{
  "d_model": 64,
  "bias": "none",
  "steps": 3605
}
Each number is 50 + 15 x the weight over its row's rms, rounded and kept within 0 to 99. Layers, rows and columns count from 0. The size before them is the row's rms in percent of the matrix's.

# layer 8 MLP down (transposed), 256x64, rms 0.234, rows 93-142, columns 32-63
088:50 61 49 49 25 28 62 33 53 79 41 26 52 43 68 37 47 60 59 37 67 55 51 41 49 38 53 44 25 74 45 30
108:71 43 40 54 66 55 54 32 50 22 43 42 53 69 50 74 38 52 60 21 25 57 41 38 56 54 69 51 58 76 51 33
112:41 43 44 50 59 40 58 53 54 39 55 45 41 91 59 67 37 60 38 43 73 61 32 84 69 46 35 47 41 59 51 65
095:43 46 53 34 59 68 51 45 60 40 48 63 57 70 72 68 50 59 48 63 64 38 35 66 46 63 60 61 48 61 46 21
099:75 40 45 61 48 34 50 69 32 33 30 38 33 83 41 55 35 56 72 66 36 62 51 53 44 59 48 17 59 29 64 70
097:57 41 55 54 45 62 43 27 54 67 36 49 86 46 47 66 62 54 61 62 68 57 66 39 54 69 55 59 55 18 20 77
087:77 62 18 44 68 50 40 38 45 68 70 38 55 63 51 52 38 46 50 32 60 56 26 73 70 46 27 62 44 71 45 37
110:35 47 68 69 35 44 58 50 68 40 44 28 34 47 56 62 62 52 53 57 18 55 55 26 76 87 24 31 51 50 59 42
101:54 57 51 52 54 48 45 77 34 56 46 77 59 64 50 13 52 65 50 69 61 30 44 11 62 47 42 81 34 41 56 50
107:37 68 72 71 44 55 32 49 61 44 45 53 63 52 65 59 23 46 47 38 48 46 63 81 40 61 45 26 69 26 62 52
099:29 43 27 20 64 56 64 40 28 55 64 51 64 59 39 42 70 29 40 50 13 54 52 61 37 71 76 64 59 49 50 34
092:32 43 32 47 75 65 53 57 60 32 76 55 72 40 52 46 41 34 58 48 21 48 56 23 57 50 49 34 60 53 45 51
105:76 38 56 50 42 42 61 70 63 55 27 36 53 55 60 41 60 41 65 26 57 79 75 49 77 56 55 65 46 36 26 42
096:67 36 50 79 52 17 30 59 35 37 63 86 48 69 54 31 24 50 48 61 09 46 47 40 40 66 51 51 42 31 37 70
095:33 76 52 51 51 54 21 50 13 16 56 69 36 71 30 15 51 49 44 35 54 31 75 50 28 30 49 29 64 61 67 41
094:54 44 63 52 57 68 47 35 50 41 50 56 63 37 28 68 50 42 46 25 24 66 22 31 55 54 78 73 58 32 39 67
095:41 42 56 66 38 35 38 72 59 63 58 47 52 59 28 48 67 67 61 70 62 59 46 56 45 56 82 59 48 48 63 73
092:26 25 35 42 35 59 34 22 55 74 49 60 49 38 34 76 45 41 33 67 51 29 71 42 54 38 64 31 60 38 35 72
111:28 78 40 50 67 63 60 51 68 47 38 48 59 38 64 50 63 31 27 35 58 64 67 57 00 56 47 77 48 39 46 58
101:44 36 60 31 60 66 78 33 48 45 83 31 60 54 59 44 63 32 91 56 66 54 31 58 73 47 32 63 48 31 63 51
103:65 58 39 68 37 50 37 46 68 20 57 34 51 56 24 49 34 50 59 66 65 51 49 45 68 62 45 44 33 21 25 56
091:38 39 46 55 34 49 68 42 67 46 44 60 80 36 48 41 55 43 66 39 40 60 68 52 26 47 61 69 51 74 76 65
106:56 23 50 57 25 56 41 50 49 48 55 53 41 60 65 40 19 55 61 39 63 38 55 65 66 57 65 33 46 19 73 48
091:62 51 41 57 31 58 53 53 47 70 71 49 74 28 62 59 45 45 53 64 40 53 32 38 69 54 45 70 37 82 60 69
087:52 54 61 44 53 42 55 28 32 77 59 30 43 43 44 33 59 48 53 59 48 60 56 28 78 70 54 77 42 74 61 31
111:58 35 45 08 46 44 51 46 78 87 58 38 40 40 43 50 39 48 65 48 70 43 38 45 56 57 27 61 25 35 45 46
098:77 56 26 71 53 57 43 66 44 60 42 25 40 63 23 63 46 58 68 25 40 60 29 39 35 64 34 19 41 48 72 73
097:36 67 38 44 27 55 40 32 40 40 50 49 55 66 38 44 42 61 48 56 86 54 50 08 79 47 65 80 47 55 46 60
086:49 66 63 63 62 63 55 54 39 32 53 52 45 67 22 50 48 43 54 51 42 38 53 82 46 36 59 32 57 69 66 77
107:40 68 45 56 69 60 53 53 53 57 53 55 47 59 55 28 62 68 47 32 45 63 51 65 46 36 44 47 45 60 57 66
093:60 44 31 42 34 31 58 70 58 19 65 46 43 44 54 23 36 51 22 41 50 25 38 57 24 41 36 22 51 65 56 44
092:62 45 53 32 57 13 10 47 53 62 85 41 51 56 43 31 50 53 41 52 58 43 46 71 66 51 68 63 43 66 38 61
116:60 53 39 51 44 37 68 43 45 83 34 52 48 35 35 56 31 50 77 37 58 46 61 55 69 40 54 22 56 36 47 89
095:67 56 75 38 52 39 69 56 54 73 48 51 40 41 34 44 46 38 30 27 53 67 50 56 39 49 91 74 57 65 56 58
112:38 50 53 30 49 68 51 53 38 51 29 35 33 80 79 72 58 34 40 63 68 53 67 67 51 65 53 33 58 25 35 47
110:37 31 60 40 66 68 16 23 46 65 68 58 57 50 29 54 40 63 50 68 57 45 37 50 62 69 64 49 44 52 47 51
116:69 53 35 41 12 43 34 77 24 31 51 41 53 45 61 57 30 46 54 48 58 51 28 30 39 61 49 72 75 48 54 42
115:71 30 44 47 69 78 50 09 44 21 59 49 74 53 43 68 70 55 42 68 39 39 73 44 45 36 46 66 55 41 23 49
089:52 37 42 41 56 66 45 44 66 36 57 39 49 54 49 48 52 56 48 44 66 61 55 49 43 60 26 39 67 08 60 39
098:50 75 45 79 41 97 40 41 56 43 81 38 70 40 54 42 22 47 39 52 39 66 51 51 12 28 43 50 37 45 33 51
100:52 39 64 18 44 32 39 47 36 56 47 48 43 56 62 63 70 66 56 63 40 41 41 59 48 54 42 65 41 48 52 39
090:45 23 37 40 35 40 68 37 34 65 72 75 44 42 59 32 32 60 61 22 46 60 50 32 77 56 60 42 51 54 60 55
095:31 48 62 62 38 38 28 59 57 00 56 78 45 51 59 39 64 42 63 34 68 61 50 52 33 43 64 67 48 30 48 55
094:56 53 32 64 41 36 40 58 34 66 75 44 49 70 66 52 24 27 53 64 67 67 40 34 39 46 40 50 49 68 54 51
118:24 68 48 56 49 42 51 63 22 33 58 73 38 47 65 43 52 46 50 43 38 41 76 79 50 15 56 59 56 36 33 58
104:43 36 39 73 49 55 37 51 64 54 58 38 23 50 51 17 64 35 17 51 55 45 61 42 55 63 52 38 63 62 65 59
084:58 36 27 47 51 56 62 54 47 65 53 43 42 52 69 29 49 23 22 60 47 64 71 60 29 58 56 39 63 62 34 56
094:61 44 81 56 07 74 50 51 63 59 79 37 39 58 35 86 49 36 32 75 63 50 66 73 38 55 46 49 53 44 53 55
095:52 45 41 58 84 57 44 40 49 44 22 39 72 66 55 61 31 78 50 53 57 30 55 74 42 25 37 43 40 63 41 42
085:42 71 67 69 60 52 28 53 41 48 55 59 51 34 58 35 56 42 50 79 55 49 65 28 45 59 50 55 58 78 53 63
# layer 8 MLP up, 256x64, rms 0.209, rows 94-143, columns 32-63
112:47 66 54 66 47 40 61 69 72 72 36 54 30 47 45 55 52 30 58 54 31 60 45 19 80 36 27 55 53 40 39 31
095:64 33 54 40 42 59 40 67 53 23 56 37 61 69 45 41 58 54 40 61 52 48 33 04 73 58 46 47 63 30 42 78
096:55 56 51 43 52 41 56 46 20 66 57 45 29 39 59 33 57 10 57 43 44 60 74 58 59 56 27 54 17 42 58 67
101:25 60 72 63 55 72 14 71 31 45 58 40 39 43 56 36 68 22 37 46 51 40 49 47 40 55 60 67 34 60 50 43
102:67 53 27 32 60 48 39 66 29 72 43 53 34 35 55 41 50 50 28 36 27 35 78 65 54 57 63 43 32 70 87 26
098:38 32 50 52 48 39 56 49 56 40 63 53 55 49 34 11 47 42 50 36 24 45 73 58 48 64 69 68 34 62 50 57
112:37 84 59 57 37 50 62 63 36 48 28 47 58 74 53 65 64 53 42 48 30 37 50 45 91 24 68 46 54 41 50 55
103:41 57 69 66 42 51 35 60 20 24 58 36 55 60 61 40 69 14 58 42 26 28 47 51 82 32 56 45 91 56 61 54
103:52 52 56 58 49 35 63 52 57 46 51 49 58 29 35 56 18 55 39 41 42 45 56 76 65 32 41 18 46 48 68 48
097:30 46 47 38 69 24 39 45 33 37 46 45 64 64 40 43 56 60 59 52 43 58 55 17 46 55 76 06 87 74 68 75
091:45 62 78 25 64 72 37 43 24 68 50 41 40 47 55 68 76 44 44 60 40 51 61 75 48 43 65 36 37 56 37 59
109:56 58 56 35 28 22 48 50 29 59 44 78 39 51 29 30 62 49 39 62 39 54 38 73 47 51 44 57 61 39 53 64
091:38 16 48 55 28 52 50 51 37 41 21 58 50 64 46 62 71 49 26 35 32 56 56 59 43 52 87 34 58 50 87 64
095:44 56 55 32 33 50 51 44 67 68 37 76 49 52 13 60 57 50 29 25 82 52 46 46 62 49 46 43 53 56 35 47
101:52 60 51 15 48 52 47 63 52 59 53 60 65 50 85 34 27 53 52 62 81 63 63 40 44 71 47 46 42 60 52 44
102:77 47 70 55 50 37 53 45 29 52 59 57 39 66 68 44 47 23 79 29 52 63 77 30 67 15 62 58 60 42 55 50
098:52 78 52 62 56 57 39 53 39 49 68 38 45 53 51 58 47 46 47 39 46 99 24 26 35 23 38 59 74 52 51 17
107:42 58 26 41 64 50 37 29 33 83 76 52 48 47 29 55 56 55 69 79 49 32 42 57 41 28 67 47 69 28 49 47
100:56 39 29 41 31 35 82 44 15 58 87 49 45 38 69 40 54 34 29 32 50 25 61 42 58 62 78 51 49 34 83 55
098:82 41 46 57 55 42 45 34 68 54 57 31 47 53 21 30 60 47 79 52 62 67 41 49 64 35 55 64 27 47 70 28
102:38 46 49 39 61 58 76 37 66 30 57 78 56 24 37 56 39 50 32 36 33 85 56 68 48 42 36 55 70 58 63 59
098:42 45 43 37 33 56 73 41 62 45 52 61 59 59 37 59 41 07 38 52 64 49 37 49 41 30 82 53 41 54 61 53
100:11 39 57 23 48 58 28 57 43 62 57 32 44 61 48 52 37 49 37 32 43 37 45 75 69 47 29 71 65 44 75 51
103:49 54 53 58 42 33 36 82 46 47 58 45 53 42 75 63 42 29 45 49 48 49 35 68 07 31 44 42 68 56 49 60
105:52 76 45 65 34 39 42 50 39 62 40 53 68 28 39 58 75 49 52 36 39 69 52 56 51 36 34 33 67 60 82 16
108:37 52 62 40 52 42 47 49 43 34 40 68 62 47 57 34 67 47 32 42 52 34 77 53 41 48 76 67 48 65 80 35
109:65 42 56 61 31 53 49 47 23 62 41 31 61 68 48 54 45 44 48 34 39 54 46 74 64 42 20 51 47 60 71 61
094:74 69 23 37 41 50 34 59 23 69 37 30 38 48 52 34 49 65 81 43 54 31 58 39 65 26 47 81 38 36 35 45
096:27 48 47 45 35 32 59 63 49 38 49 39 34 60 49 57 31 40 47 41 70 59 47 20 67 49 59 17 43 33 24 30
094:59 72 87 31 56 57 54 17 33 54 55 29 45 34 58 65 49 56 29 62 56 37 64 34 61 40 46 38 32 58 35 58
102:42 16 75 62 52 44 42 60 76 52 52 67 34 54 50 66 87 33 51 54 36 54 48 45 40 47 89 31 52 31 56 66
108:52 39 81 74 26 18 42 60 29 46 43 32 46 76 61 31 73 47 60 49 43 66 66 32 52 53 34 38 33 74 70 55
090:50 48 16 53 26 55 55 72 54 65 02 59 67 46 66 48 57 44 69 45 50 36 45 60 67 66 59 34 62 44 42 72
100:47 60 50 54 38 65 43 60 55 60 33 60 55 62 42 64 54 50 30 66 39 87 59 34 68 57 57 53 52 24 15 42
101:36 33 43 36 52 75 72 33 48 23 31 47 59 42 39 30 59 56 51 69 44 55 61 51 48 45 44 52 34 43 48 50
109:44 35 51 65 73 67 77 46 40 41 46 20 24 34 54 46 68 41 34 50 38 51 64 35 51 47 69 48 61 47 49 67
109:45 57 37 55 33 41 56 55 48 53 43 69 78 20 34 38 57 34 67 60 57 38 47 43 50 21 52 43 85 63 60 62
087:36 82 46 25 40 51 31 57 39 55 25 49 61 45 48 53 34 62 55 59 32 56 65 50 61 76 30 42 72 71 54 72
097:48 51 62 32 64 32 71 60 56 59 37 31 53 45 45 70 63 33 35 68 45 58 78 66 69 92 73 55 31 48 55 40
103:51 87 59 32 42 26 76 43 61 64 62 64 58 54 51 47 55 62 31 78 42 33 67 45 61 26 54 50 61 46 71 42
092:45 59 35 37 22 63 56 62 50 16 68 40 49 49 51 41 50 65 29 65 77 37 38 34 37 49 30 52 79 58 42 41
093:55 43 51 39 60 46 70 26 43 91 56 40 39 52 56 47 40 68 33 61 23 61 63 39 76 47 49 43 53 39 65 59
095:66 44 40 36 60 35 49 54 39 75 33 61 60 29 42 27 60 45 59 48 46 74 53 39 49 77 51 56 71 49 27 30
118:62 43 90 75 53 72 44 52 43 53 55 36 31 70 32 48 39 36 53 65 36 70 35 53 44 24 57 76 40 42 57 45
103:37 56 46 64 66 55 57 68 30 52 57 52 65 26 63 58 73 50 34 64 61 42 50 61 24 41 55 48 77 40 30 56
088:55 47 55 47 34 47 26 63 60 51 43 27 47 56 47 49 21 44 57 61 49 83 38 46 48 47 76 56 42 64 52 34
094:16 74 42 37 74 40 39 44 39 47 23 34 43 45 68 38 58 93 55 55 70 45 53 31 62 56 35 63 31 74 50 33
098:69 13 50 71 23 50 50 60 56 73 41 31 34 42 52 43 48 36 58 65 54 65 22 62 58 58 52 54 52 73 72 70
097:46 44 43 40 44 61 71 60 51 52 40 54 79 50 48 90 73 57 76 16 53 45 39 64 34 57 51 57 36 39 39 70
113:61 52 71 33 43 37 54 45 45 58 65 53 37 63 45 56 70 34 55 69 51 81 21 59 65 43 67 56 51 58 79 39